Each number is 128 + 32 x the weight over its row's rms, rounded and kept within 0 to 255. Layers, rows and columns count from 0. The size above them is the row's rms in percent of the matrix's.

# layer 2 MLP gate, 1024x512, rms 0.0411, rows 463-497, columns 256-319
size [ 97  98  91 100 101  82  98  98  98 102 110  81 102  88  90 110 111 103 101 107  88 107  89  95 106  89  96 101 108 102  97 108  99 109  93]
[[ 83 124 110 201 144  98 139  81 100  88 142 124  88  87 143 119  84  76 134  79 176 166 125 133  96 186 139 161 113 119 133 176 112  96 159 136 110 148 115 148 153 150 142 165 103 101 153 145  95 156 102 126 153 153  55  69 192 152  68 124 165 128 184 108]
 [135 152 153 116 154  97 165  82 109 132 115 136  89 145 145 126  91 122 112 165  58 150 190 159 132  93 150 114 113 109 166 134 162 168 124  96 126  95 144 119  99 129 116 128 151 126 160 110 117 110 155 126 157  94  94 160 145 128  83 131 154  52  99 119]
 [122 143 109 132 105  94  98 139 137 153 105 164  90 132 120 142  92 119 133  86 180 167 132  92 210  53 188 111 107 174 107  94 170 130 131 166 142 126 133 144 141 181 168  92  86 147  89 105 141 114 157 129 181 106 117 153 193 141 114 174 184  87  96 112]
 [109 103 111  92  83  73 131 108 107 116 106 160 105 109 128  95 125  98 109  30 132  40 102  97 222 126 142 124  98 137  92 101 158 156 141 113 126 146 108 127 113 139 168 113 179 130 141 130 131 117 104 127 198 111  92  99 111 126 166 160 165 132 126 167]
 [144 181 153 152 140  54 140  97 111  80 123 108 140  63 224 134 173 156 134 106 172 168 162  44 223 170 150 134  90 110 105  74 152 141 145 146 121 107 180 185 106 112  88 186 152 130 117 138 126 145 164  81 160 135  96 200  99 106 170 107 124 134 180 116]
 [173 130  96 130 147 156  88 161 131 161 137 125  94 134 148 165 170 160 100 155 163  86 137 139  43 177 143 107 111 149  89 153  83 117 116 113 177 104 106 113  72  79 154 163 107 135 137 128 150 125  81 125 151 109 166 108 172 109 150  80  98 118 174  86]
 [ 67 170 110  81 113 128 106 143  83 135 130 199 181  76 131 158 164 146 153  70 151 101 134 124 197 110 123 179  82 122 199 139 116 114 136  54 110 147 144 141 170 117  68 113 138 179 191 125 152 118  63 124 165 136 143  80 120 103 178 126 164 141 123  83]
 [128 154 127  90 126 123  63 147 118 139 174 127 173 124  67  96 117 125 100  79 131 105  80  47 114 132  56 128 135 140  69  97 148  93 148 163 170 116  91 140  90  80 137 100 107 174 134 139 113 164 123 196 119 140 139  94 120 137 142 129  94 125 107 178]
 [136 168 122 125  61 154 148 162 146 141 126 171 144 126 141  83 144  62 106 135 134 134 135 125 205  37  36 118 149 136 144 116 146 172  92 158 114 125 167  70 112 120 100 110 192 179 108 180 129 152 139 140 123 121 144 165 103  79 132 206  93 186 107 135]
 [122  97 172  98 185 151 107 115 116  49 120 125  99 130 209 110  49  88 147 134 200  94 152 105 159 143 136 115  65 189 136 122 140 205 147 169 113 138 118 103  67 150 141 162 148 123  87 103 141 122 157 163 209  78 163 167 201 141 130 124 159 136  78  79]
 [ 92 100 113 108 115 110 117 153  88 107 135 168 140 129 127  92  79 106  78 188 164  54 109 167  79 154 130 146 105 137  77  69 109 148 104 111 125 137 107  85 125 134 139 179 113 122 176 167 102 101 143 109 136 127  87 123 178 168  96 125 137 129 150 100]
 [143 100 156 114 153 175  70 165 125 176 123 158 115 199 116 128  81  48 174 134  76 134 172 101 126 120 110 100 145 171 105  92 109 107 142  94 131 132 100 121 147 142 126 211 139 135 139 131 138 140  89 115  81 184  78 105 161 189  98 155 105 205 175 136]
 [119 141 229 117 145 186 152 111 119 145 146 163 140 121  82  79 129 149 121 179 147 124 232 167 174  48 156 147 159 145 176 173 128 156 138  87 128 137 143 131 153 127 137 134 175 172 193 198 124 144 117 100 166 116 125 131 115 145 108 149 135 163 138 121]
 [129 107 119 152  77 128 108  87  60 127 127 125  99 105 155  97 130 114 137 132  66 203 135 137 108 184 137 126 137 145 115 114 134 164 168 132 127 147  95 103 106 188 161 112 107 123  94 131 134 129 137 151  70 140 162 185 143  93 186 175  91 188 101 123]
 [ 76 114 139 103 118  81 154  92 138 128 141  89 148 125  99 137  96  91  90  97  92 185 128 112 161  88 139 159 112 130 145 124 103 115  72 126 114 123 153 162 132 160 131 118 157 105 117  71  93  99  95  89 162 141  53  91 128 153 173  93 151 110  97 130]
 [ 99 138  77 142 128 147 146  97 121 127 111 118 151 117 133 102  96  83 111 178 137 105 142 125 140 153 146 119  88 154 135 134 109  76 111 125 128 155  76 145  82 163 124 174 170 205 110  81 115 146 172  97 138 153  91 171  94 124  96 157  94 106 206 137]
 [ 76  55 113 132 230 162  86 175 142 136 132  52 181 107  90  98 108  97 104 149 135  90 133 106 136 171  86  88 138  81 143 160  85  86 153 101  87 154  64 163 116 159 144  78 153 148 142  45 133 148 103 112  91 173 165 133 124 182  94 130 126 146 198 135]
 [161 162 113 112 119 167  88 164 165  97 114 103 129 115  86 103 113  80 177 117 129 124 108 104 138 136 144 105 130  87 147 120 173 145 146 149 106 140 138 176 109 172 162 107  90  82 128 111  73 138 143 130 119 184  80 133 142 134 101  64  94 114 151  89]
 [166 149 126 104 149 143 147 162 148 121 130 148 126  99 209 110  57  79 120 130 158 132 160 118  85 132 149 104  84  54 161 136 134 132 119  96 109 110 134 144 157 113 176 178 190 174 195  76 105 172 147  80 129 165  77 145 196 126 148 101 119 152 113  37]
 [166 152 111 114   7 127 103 125 120 122 135 180 101 130 145 126 107 112 165 142 162 128 119 128 121 134 130 180 183 134 205 143 177  99  62  43 121  92 154 116 137 108 131 150 161  95 112 119  98 139 101  86 138 145  99 159 175  59 171 119 122 133  39 122]
 [109 143 112 106  74 127 150 251 116 139 126 107  40 151 176 148  88 126  90 126  73 114 172 114 147 117 179 167 161  97 101 137 126  58 118 113 144 121 139 159 202  93  66 146  92 160 160 140 127 154  66 133 172 111 202 117 104 145  61 159 121 141 122 163]
 [ 82 152 133  22 158  97 178 115 112 120 132 227 107 151 105 162 132 153 131 176 147 125 107 188 161 126 177 155 132 160 177 165 125  98 107 143 120  95 109  70 133  62 161 136 111 127  98 207 124 140 108 162 133  97 151 142  84  90  98  64 140  99  63 177]
 [109 122 150 128 193 113 122  36 137 115 151 103 129 122  97 109 174 165 207 165 159 134 154 138  98  93 198 135 122 100 130 117 129 118 119 163  70 194 113 119 102 169 167  19 105  84 131  75 175 108 154  86 148 153 122 136  92  98 172  98  89 101 116 117]
 [155 152 115 158 165  91 171 128 125 138 116 143 185 169  95 106 142 141  82 146 156 146 156  66 126   4 103  95 151 101 150 148 142 108 166 131 144 119 184 129 132 121 161 104 175 138 111  93 132 111 146  99 194 100  91 110  43 177 105 156 137 203 160 157]
 [ 67  85 181 125 154 162 172 124 120 142 132 158 133  98 135 112 139  73 103 127 131 131 140 132 184 164 101 126 119 146 148 137 132 118 199 138  96 132 145 160 188 140 136 126 154  69 135 137 101 157  77 134 141 116 115 123 130 130 157 111 109 103 130 189]
 [131  91 136 156 144 173 173 112 139 157 112 139 105 122  78 129 172 126 125 161 162 170 204 119 164 221 100 131 115 144 133 145  73  89 117 123 202 132 104 133 110  92 109 132  95  88  76 143  80 117 129  77 144  71 145 101 103 106  89 154 144 111  45 169]
 [167 126  74  91 201 130 127 128 111  95 102  92 165 158 149  96  99 117  50 113 172 118 140 148 118 144 166 153  81 140 109 181  82 157 189 154 140 118 203 132 130 131 146 191 102 102 151  65  97 114 138 110 155 158  87  61  91 167 173  88  59 153  88 149]
 [128 177 149 190  87 136 127  23 106 124 129  90 118 128 227 107 126 170 143 150 211 124   9 133 124  86  38 122 106 131 134  71  99 174 114 157 100 117 132 130 121 135 154 119 145 142 140 138 163 137 116 184 172 160 135  85 170 100 221 150 118  85 147  95]
 [ 83 126 114 112 144 123  78 162 207 155 127 111 165 192 125 153 116 140 143 153  58 177 125 119 135  74  94 103 133  95 118 140 108 151 143  84 102 111 125 122 149 129 117  70 132 171 107 118  76 110 104 123 163 105 150 137 171  47 142 122 146 118 110 183]
 [137 175 104 138 131 138  87 132 104 148 131 166 133 129 170 104 161 128 187 116 133  90 136  86 186 130 102  94 138 144  89 117 129 117  96 121 130 151 115  98  78 114 120 123 106 114  77 160 180 144 174 147 153 134 116 128 123 132  86 141 143 117 152 167]
 [149 102  93  72  95 128 145 107  87 158 120 134 121 185 132 115 110 182 140 170 132 113 179 123  93 107 165 170 160 136 112 149 154 111  85 140 136  80  82 136 117 142 118 123 186 180 133 110 112 107  95 126 142  92 179 203  53  58 101 199 105 131  71 139]
 [183 108 126 149 106 100 121 117 159  93 152 147 118 185 149 136 155 106 187 117 198 151  83 176 154 144 132 106 154 159  96  91 113 130 136 120 187 159  97 126 100 117 125 151  81  91 122 149 143  98  93 173 172 148 156 110  90 131 161 178 149 142 157 142]
 [146 158 134  94 123 148 155 142 130 197 110 153  70 146 114 130 148  90  90 133 161 193 162 152 109 124 166 144  67 111  91 111 104  97 207  62 150 150 120  85 134 107  97 190 162 138 130 123 106 127  70  96 126 152 155 135 138  82 161 169  77 137 118 112]
 [145 125  92 127 157 105 140 151 142  93 134 143 190 101 100 115 145 114 147 147 180 140 114 142 118 145 127 117  68 124 128 121  72 177 145 126 116 137 145  86 168 124 126  91 115 118 122  43 137 100 127 134 179  91 171  90 202 134 113 117 123 150 124  63]
 [ 82 141 139 168  82 170 135 181 136 112 119  89 107 161  93  87 168 181 105 114 113 106 133 122 156 193 118 121 148 142  77 140 122 138 163 162 173 175  87 141 178  93 147  87 147 105 190 135 143 126 145 103 176 125  81  60 162 151 117 132 121  93 128  98]]
# layer 2 MLP up, 1024x512, rms 0.0404, rows 463-497, columns 256-319
size [ 98 102  94 100 100  83  96 105  99 102 110  85 103  93  95 107 113 106 101 107  89 102  91  96 107  90  97 102 107 105  96 107 100 104  97]
[[163 116 160 126 124 107 150 163 128  90 138  84 134  96 139  90 123 107 115 123  83 174 145 113 187 176 134 101 139 147 102  64 137 129  87 139 140 134 101 167 157 142 142 164 133  48 181 158 104 134 110 121 132 120 125 134 144 191 116  85 145 150 132 107]
 [132 134 158 153 167 153  95 179  90  94 129 144 174  83 148 130 139 173 134 114  97 125  80  69 143 153  87 135 161  89 124 150 137 129 162 163 139 116  81 125 163 148 143  92  88 116  72 116 128 122 144 138 122 116 109  94 178 202 142  74 150 137 206 130]
 [180 127 172  83  74 174 103 118 168 139 114 127 149  82 130 125 156  75 121 119 150 104 162  89 117 149 105 102  97 133 123  67 161 115 146 118 145 133 116 151 129 122  99 180 220 218  86 136 148 174 134  78 132 104  99 160 133 156 195 168 121 150 119 126]
 [112 167 207 123 125  28 101 126 171 165 139 136 122 151 101  97 141  91 177 187 146 138  69 138 115 126  72 132 101 118 142 111 155 115 100 164 121 127 149 120 142  79 160 133 108  86 105 125  78 114 149  97 124  91  83 103 129 135 124  78 101 105 110 207]
 [132 152 162 131 144 107  95 143 156 153 123 109 135 145  99  93 145 170 142  53 129  97  80 110  98 153  69 106 136  84 127 120 154 157 133  95  69 132 112 191 158 133 163 103 120  53 107 112 137 161  87 132 162 145 155 171 101 147 149 172 114 111  81 110]
 [ 85 177 169 160 130 163  74 107 135 167 124 106 126 120 122 134 125 155 111 117 134 101 104  79 123 100 123 117 131 198 116 126  77  96 110 124 147 120 164 130 111 148 133 107 152 146 138  69 114 210 132 128 124 137  66 136 112  89 123 158 129 149 111 149]
 [158  98 175 138 189 183 148 128 129  87 126 141 114 142 124 162 120 114 152 129 107 104  68 130  44 162  99 135 194 115 175 173 150  75 135 179  99  70 149 112  94 151 122 129  70 128 146 111 122 124  94 154 127 121 120 178 167 207 176  65 135  99  98 145]
 [104 111 105 135 118 118 132 147 120 141 100  74 143  56 168 121 144 183  98 107 110  96  80  65 111  98 112 184 145 157  72 112 154  92 170 136 150 101  53 158  98 105 179 112 117 142 131  96 111 110 109 124 149 177 135  98 121 117 145 106 133 131 131 191]
 [143 116 148 113  83  99 111  78 113 116 118 158  85 114 186 185 124 155 142 126 181  56 184 110 131 124 167 138 132 145 129 180 169 155 131 180 144 154 162  88 111 108 113 170 113  81 100 142 158 102 156 158 133 125  58 101 102 152 131 101 156 114  75 166]
 [125 126 164  88 177 147 152  88 105  85 116 104 161 156 121 136  45  87 163  92 111  91  93 150 130 143 137 128 127 134  80  51 127 193 149 129  74 147 104 136  92 139 145 130 100 125  57 153  99 119 112 181 181 153 147 204 133 144 144 147 111 112 153  99]
 [ 95 146 136 118 128 131 154 126  80 142 129 120 144 123  76 146 143 126  96 118 156  92 121 146 132 181 118 104 118 134 104 155  86  71 127 114 228  93 137  98 140 138 105 151 181 130 145 122 140 109 145 167 101 125 194 174  95  81  86 130 180 171 116 167]
 [163  88  69  70 156 125 174  77  76 150 126 146  91 120 101 162 105 104 165 157 142 160 122 156 160 138 162 137 151 145 146 130  63  51  98  91 157 117 145  77 147 112 123 124 146 140  92 152  70 115 118  68 148 119 100 142 136 102 147 143 132 115 133 151]
 [173  65 107 138 148  98 111 135 128  95 126 123 123 158 140 117 162  74 158 114 131 124 127 158 128 123 138 123 141 145 148 155  91 126 136 138 111 112  79 115  99 103 158 130  78 137 116 103 110 155 130 101  96 165 134 111 151 218 169 152 100 157 106 128]
 [114  73 138  95 116 135 165 128 123 144 132 195  67 166  92  92 130 163 147  96 130 152 143 151 131 161 137 162 111 118 134  81 144 178 189 222  60 157  87 128 126  87  84 181 139 164 135 146 138 105 141  75  86 123  79 134 117  93 148  87 102 158 130 192]
 [114  98 143 161 107 148  99  81 175 187 126 173 162 118  71 104 188 162 147 114 136  99 131  85 173  89 102 170  83 203 137 112 109 120  86 125 167 100 111 131 125 113 137 138 104 151 137 164 139 151 108 162 157 126  84 128  91 146 167 161 135 221  85  68]
 [101 130  74 147  74  99 120  92 192 131 164 127 100 121 186 129 157 117 137 145  59  90  77  71  90  97 175  97 111  97 151 130 171 138 123 150  39  96 124 160 120 151 140 126 119 117 174  97 106 152 160 138  78 128 103 183 132 153 111  97 115  97 118 140]
 [163  99  81 144 133 155 222 124 137 139 121 130 123 125 116  77 114 138 165 151 145 116 123 107 155 114  93 120  67 172 135 144 149 132  72 164 125  94  69 126 142 209 125 113 155 173 150 110 136 118 113  88  61 144 155 113 134 117  91 105 140 158 121 112]
 [101 177 116 159 105 128  96 143 124 141 135 133 116 182 119  95 102 100 169  96  92  90 136  98  96 105 174 131  86 133  84 163 134 111 168  99 140 141 144 131 131 162 211 149 176 114 138  88  94 149 104  96 129 117 106 113 177 154 115 156 178 115 102 163]
 [181  98 158 130 133 146 134 116 127 141 138 161  95 133 140 120 184 163 125 143 134 144 192  94 111 136 136 141 169 134  94  95 131 148 124 119  97 125  66  97 140 200 100 135 129 139 146 130 141 120 131 154 131 167 174 120  69 135 125 124  86 122 104 125]
 [136  97 127  94 138 139 143 186 186 114 142 151 125 132 175 179 124 116 166 138  97 114 143 152 127 117 125 111 162 126 173 185 107 144 176 114 168 121 110 111 163 118  63 140 159  51 131  98 125 127 136  76 172 135 121  59  88  61 134 137  80 134 139  98]
 [134 131 161 131 145 160 105 154 122 119 141 120  92 168 162 149 147 125 140 136  76 183 108 136 135 233 150 168 105 163 116 109 104 160 196 194  42 151 140 123 212 105 166 146  92 150 152 156  81 146 142 124 117 138  99 169 122 142  84 130 136 108 120 135]
 [150 112 106 137 153 132 152 127 142  96 138 148 127  89  94 117 170 121 189 164 152 124 140 166  92 100 151 114 129 138 175 107 115 135  52  76 129 114 148  82 159 130 181 162 122 100 151 130 127 123 106 138  97  99 115  94 109  66 127 120  85 115 120  95]
 [134 135 111 111 107 104  83 134  93 104 134 123 104 162 120 110 111 165 139  69 104 193 128 147 189 148 186 119 158  78 115 180 122 130 162 197  53 122 108 118 119 151 140 121 165  81 119 106 120 115  90 173 104  59 198 149  97 181  85 128 130  79  94 155]
 [178 118 138 134 138 167 144 161 169 132 125 125 119 106 116 138 129 171  69 143 177 139 179 153 170  95 152 106 132  66 123 133 131 164 112 128 103 129 134 124  77  90 129  72 179 165 133  93 127 114 138 117 145 104 164  99 177 114 101 122 140 165 190 129]
 [185 163 180 109 130 121 122 153 145 125 113 162 118 125  54 151  95 110  90 102 153 147 123  79 117  49 122 143 123 178 109 133 175 196 129 138 103 107 202 143 149 157 174 163 124 104 125 133 115 110 179 139 114  92 123  80  79 118 150 130 125 112 131 106]
 [133 147 134 154 107 138 103 140 112 142 136  82 119 139  75 205 125 121 127  87 161 154 119 153 129  69 136 124 122 116 161 129 164 124  59 167  98  93 156 159 130 168 120 151  73 172 165 123 118 110 146 185  86  93  98 162 162 126  87 158 103 176 104 129]
 [115 120 128 136 112 114 180 113 124 130 121 132  75 114 162 159 105  97 168  35 122 139 154 161  95 124 121  98 159 110 166 154 114 124 125 179 138 155 127 158 153 104 125 118  79  75  73 139 137 134 109 101  92 103 128 189 101 141 134 141 147 112  99 208]
 [129 154  80 169 148  93 101  53 133 148 135 101 150 115 164 107 150  94 151 154 102 151 107 100  99  45  74 140 153 143  62 147  65 115 145 117 163 133 140  64 128 161  90 138 124 125 104 146 178 127 103 177 123 157 174 148 145  95 128 142 153 199 115 141]
 [120 129 123 112 174 169 131 194 165  84 115 156 161 102 184 145 146 137 167 104 101 126 132 147 125  81 135  96  77 122 162 108 134 106 146  86  81 131 160 158 153 132 144 159 135  75 148 153 120 161  98 102  70 134  85 105 188 198 141 121 126 149 176 100]
 [223 193 167 127  95  85 120 124 165 132 128 119 123 117 129 129 165 157 116 129 207  97 191 133 121 127  59 134 149 143 218 138 137 170 128  95 127 131 149 132  99 133 140 152 109 118 131 157 133 116 119  85 129 160 180  92 143 114 131 152 117  84 142 155]
 [ 94 116 140 131 154 146 145 143 125 112 135 118 116 102 145 187 132  89 105 132 137 106  97 140 187 105 161  98 156 142 144  70  48 128 127 110 114 184 117 118 190 123 121 158 151 122 114 115 151 118 100 120 107 123  71  94 120 156  97 122 177  96 132 116]
 [ 91 181 143 123 121 181 140 116 131 122 125 104 125 119 119 161 109 119 125  87 154 115  64 144 173 108 136 138 167 121  96 154 108 141 137 169 124 147  72 139 157 148 102 121 106  93  75  97 125 128 135 105 125 148 168  67  99 144  95  83 187 162 146  86]
 [117 152 150 116 179 156 103 147 154 123 143 160 155  92  66  90 166 157  66 130 144 168 108  99 131 131 139 144 166 122 130 113 136  87  61 174  90  54 120 166 130 134  84 117 217 163 150 140 131 132 124 127 161 118  80 153 154  80 111 100 151 161 158 126]
 [155  96  83  29  75  93 115 149 142 137 130 105 144 120 134 118 133 169 173 142 168 122  66 158  96 153  71 150  74 152 112 148 132 131 144  78 118 139 122  81 171  96 108 190 146 111 100 103 129 132 139 100 195 171 137 117  85 110 180 152 127 139 138  94]
 [141 190  25  75 116 136  76  54 109 148 117  92 145 142 108 123 134 160 143 154 108 161  96 111 190  67 118 134 156 121  87 128  55 128 106 126 154 125 124 179  67 122 146 107 117 148  94  95 137  97 163 148  94 128 129 185  88 105  86 162  76 170 147 136]]
# layer 2 MLP down (transposed), 1024x512, rms 0.0392, rows 463-497, columns 256-319
size [100  97  93 102 104  82  98 103 100  99 108  85 103  93  94 108 109 103 100 107  91 102  89  98 108  90  98 103 109  99  97 108 104 103 100]
[[119 148 140 109 120 146  86 102 134 110 134  89  97 180  57 134  96 118 161 174 223 121 131 125  94 117 163 129 113 151 134 190  51 127 193 137  79 148 182 123 113 121 107 163 131 171 106 120  86 110 135 179 123 117 163 117 100  28  50 149 150 170 120 164]
 [108  91 161 155 120  88  79 120 174 128 120  93  91 166  98 113 110 168 121 122 161 157 103 200 125  59 162 151 149  95 138  51 160 158  88  68 106 159 134 143  96 122 110 128 127 157 162 151 169 148 122 109 108 145 139 112 124 100 109 157 108 128  54  75]
 [115 127 115 203 125 158  85 130 101 121 133 170 164  84 122 182  83 168 152 100 139  94 111 114 130 171 129 131 145 165 195  99 109  72 194 114 137 177 128 148 154  87  79 116 113  97  80 126  64 134 176 132 108 102  90 103 129 199 130  78 143 100 163 137]
 [154 193 157 153 106 129 112 183  92 128 127 166  50 123 105  84 166 193 161 144 122 154  80 163 101 161 176 136 126 118 150 150 101 134 156 148 126 187  99 134 139 146 133  76 142 140 132 112 162 140 149 123 137 160  66 172 169 121 152  48 108 104 126  84]
 [ 76 131 133  92 155 113 108  88 122 140 132 139 170 144  59 123 160 131  99  89 130 135  87 132 133 121 129 149 106 157 123 104 106  55 182 119 136 116 166  98 174 145 133 121 158 107  91 152 158 150 154 242 143 174 218  98  98 143 147  57 124  43 160 125]
 [100 141 150 143 108 177  88 126 117 119 136 133  86 141 122 148 135  91 100 153 150 105  83 131 222 117  91 123 150 121 131 122 171  93  79  43 155  81 121 154 153 147  86 145  95 136  92 132 132 120 139 116 135 109  72 131 135 158 123 110 111 122 101 121]
 [165 112 139 146 115 124 154 106  87 107 133 117 159 148 146 100 143  92 118  93 124 132 118 191  84 153 129 128 160 105 103  75 139 128 158 140  88 102 112 137 172 141 156 119 145 102 101 102 153 132 138 175 105 128 204 148  93 125 120 220 157  73 134 118]
 [152 146  75 151 148 148 167 120 158 140 131 163 142 196 135 150 139 166 124 154 161 119 104 196  72 164 127 121  63  92 142  82 102  93  88 139 132 113 135 120 133 153 136 170  97 137  91 116 154 133  91 123 106  85 131 151 126 133 108 117 124  96 108  90]
 [144 106 132 156  87 169 143 158  55 134 130 157 143 168 132 148 120 177 122 107 138  93  98 107 180 118 204 130  99 140 168  90  92  89 136 147  84 179 123 123 124 148 114  80 154 133 130  60 123 126  54 136 161 162 124 146 103 205  87 104 171 128 128 165]
 [163 107 129 121 119 139 126 122 152 123 135 105 110  89 158 113  80 127 106 103 155 115 122 113  98 150  59 120 165 150 174 194 211 142  96 151 122 127  78 132  94 125  46  80 102 152 125 119 132 122 108  57 125 120  96 133  86 167 156  85 132 137 115 141]
 [120 115 147 137  93 189 159  65  65 130 120 161 161  96 104 134  95 138 142 124 176 124 154 143 138  96 117 146  82 154 135 120 122  43 107 144 136 139  99 122  93 121 123  97  97 169  95 141 126 134 166 137 137 166 164 153 128 102 136 132 163 147 124 150]
 [142 166 123 132 135 140 132  99 157 152 126 125 163 144 148  94 174 110 144  80 120  70  64 148 115 173 175 115 118 107  80 110 145 109  69 105 176 147 133 130 155 128 120 137 132 137  75 114 134 128  82 125  82 163 125 157 118  90 177 198 112 110 149 132]
 [162 101  63 153 136  47 118 134 172 133 132  83 181 138 164  85 222  89 138 170 151 101 140 147  92 144 145 107 114 134 155 138 127 113 120 137 173 113  68  98 159 105 126 128  73  98  80 135 163 144 132 131 183 153 112 126 104 145 164 209 155 160 133 100]
 [111 144 116 170 120 169 125 153  83 126 133 109  83 100 145 112  99  83 144  89 173 144 106 164  89  75 148 149 136 132  27 120 136 137 204 143 148 188 103 151 173 147  93 224 216 199 144 161 146 132 163 126  97 142 158 149 153 121 117 158 100 170  94 120]
 [124 127 103 183 102 185  84 149 146 126 133 157 139  89 151 125 135 152 121 141 225 141 112 175 114 143 136 146  78 120 111 140  99  85 129 101 195 164 101 143 105 128 153  74  83 145 139  87 122 118 189 151 139 136 157  94  70 153 168 136 130  68 162 130]
 [ 49 109 130  94 114 111 139 149  93 120 135  92  80 158 103 157  85 142 158 123 128 119  87 205  53 160 154 144 115 139 114 120 133 119  96 166 129 176 151 144 121 114  65 157 118 112 124 149 114  92 199  83 128  72 145 124 128  97 153 137 132 142 141 137]
 [ 56 158 127  93 112 134 110 114  68 130 124  76 121 108 186 108  98 177 125 126  67 127  63 150 133 154  90 120 138 133 121 142 128 118 138 111 125 139 185 124 110 135 144 105 109  90 107  75 140 139 194 132 195  90 145 133 121 192 154 126  99 100 147 115]
 [182 125 157 151 107  93 163  74 106 125 131 159 127 159 179 129 135 217 116 158 163 205  98 176  72 135 146 113 105 156 226  95  93 108 136 150 157 155 152 139 153 123  88 136 147 116  62 115 117 116 127 127 112 100 119 155 138 171 100 125  95 115 137 136]
 [146 194 115 130  93 120 108 195 151 133 130 123 113 134 136  72 110 116 128 166 159 104 133 162 139  89  78 146 100 127  77 192 108 153  94 115 172 147 209  96 130 107 189 199  89 145  84 139 200 120  37 155 142  86 108 110  72 137 135 148 158 150 126  69]
 [130  98 132 146  96 128 140 115 177 123 129 151 161 189 144 140 127  75 101 136 156 113 137 156 107 160 171 126 160 180 159  73  96  93 175 147 105 175  69 142 183 105 142  71 111  89  91  96 126 134 121 134 103  96 124 120 159 100 103 152 161 107 145  85]
 [120 156  90 156 129 188 105 113 146 127 128 124 114 114 144 152 193 119 123 174 103 131 123 106 115 124  94 127 107 145 138  95 123 149 173 142 137 130 108 161 137 127 169  96 125 128 143 136 171 121 110 101 111  92  89 131 132 172 157 113 135 141 113 137]
 [171 145 116 128 151  77 153  80 115 132 121 128 107 146 132 139 104  75 134 132 142 186 128 163 123 142 113 130  70 121 175 189 111 132 149 137  75 146 123 128 166 109 133 112  83 123 147 135 150 129 125 151  81 164 145 139 100 102 140 112  88 162 109  68]
 [ 93 170 118 136  53 132 139 101 145 117 131 135 129 125 103  79  97 125  65 132 197  94 102 158 131 111 161 136 151 138 200 171 138  93 106 172 133 135 110 129  85 118 122 146 167 171 133 131 128 132  83 120 166 122 121 141 150 100 135  51 139 196 111 189]
 [131 137 108 121 120 105 166 147 113 162 110 164 133 102  91 159 192 121 111 101 179 130  90 146 169  61  89 136 130  94 146 176 177 146 196 137  94 142  96  84 119 147 164  92 135  79 155 138 101 134 106 145 145 174 171  91 127 133 132 100 132 199 165 137]
 [ 98 144 111 115 134 122  75 157 125 115 127 145 123  68 121 104 190 134 167 169 178  88  89 143 194 163 111 124 148 101 110  67  82 122 152  90 121 119 135 140 159 105 130 128 104 149 121 121 113 123 148 171 127 115  78 104 146 135 129 124 121  38 146 147]
 [ 75 145 120 149 151  77 137 169 137 133 139  87 115  58 154 141 145 122 132 132 102  93 149 212 131  78  94 134  88 161 125 181 137  84  83 164 132  93 165 148 164 135  80  95 129 100 154 122  69 138  90 132  69 112 148 165 155 137 152 121  95 219 147 119]
 [162  88 177  72 148 112  78 144 131 131 117 153 161 101 194 116 157 157  46 113 164  96 112 153  99 161 157 119 100 127 147 168 158 156 185 118 120  87 160 111  74 150  95 149 104  87 159 115 169 138 137 145 139 161 182  98  90  95 140 153  77 176 170  61]
 [125 150 172 203 100 146 115 128 148 122 124 113 125 103 115 167 179  97  87 133 215  94 135 157 128 139 106 111 182 162 110 186 143  97 205 133 132 113 107 140 165  73 131  89 158 174 148 130 114 124  94 123 117 157 173 106 162  60 110 118 131 102  87 134]
 [115 103 178 126 134 128 186 107 145 139 120 151 159  91 185 183 180  79 101 182  81 160 129 110 110  71 143  96  64 156 126 134 141  92 158 147  90 113 122 135 100 118  89 131 107 122 148 148 134 121 149 116  60 138 180 138 124 123 112 196  60 184 157 145]
 [140  92 176 101 137 136 167 141  87 124 134  94 160 158 159 173 170 125 149 139 136 114 131 145  81  82 108 115 159 163 125 128 140 103 214  76 118 129  90 176 119 150 138 117 168 153 109 124 143 105 148 101 114 186 103 157 140 134  83 182 136 145 111  99]
 [103 122 147 144  94 129 108 195 131 141 135  89 190 119 199 167 117 119 158 114 119 135  94 134 151 120 125 119 136 145 112  81  84 141 120 140 154 110  91 131 158 114 148 138 172 103 114 101 120 152 112  64  96 157 113 107 171 144 140 115 175  97 107  96]
 [149 146 189 116 165 139 121 132 139 159 133 133 143 100 139 119 139  97 170  94 114  77 132 182 114 100 124 154 121 155 105 129 157 155  43 157 201 138 125 146 154 123 102  88 136  69 110 137 119 130  88  72 137 175 241  64 173 105  66 104 157  77 114 137]
 [137  81  95 131 151 142 148 184 168 120 126 110 162  87  60  78 146  88 105  91 114 123 106 147 126 114 122 140 132 144 117 113  82 178 176 166  75 107 146 151 116 149  90 140  99 118 146 116 107 124  52 178 153 141 103 157 199 144  77 180  95 138 190 116]
 [172 155 113 108 137  78 111  68 130 133 122 136  76 138 105  98 203 153 193 146 132 122 135  77 126 114 128 134  99 119 167 184 122 118 112 151 128 216 141 149 151 152 186  91  90 139 148 111 146 137  96 114 136 100 148 141  87  69 157  83  61 153  77 120]
 [ 88 158 152 127 139 105 129 148 173 144 119 150 151 171  69  88 170 110 142 183 156  90  62 154  98 171 136 125 127 151 114 112 137  71 154 133 123 175 127 142 165 143 187 102 123 157 111 190 113 141 108 148 136  86 143 131 169 116 149 114 141 102 178 121]]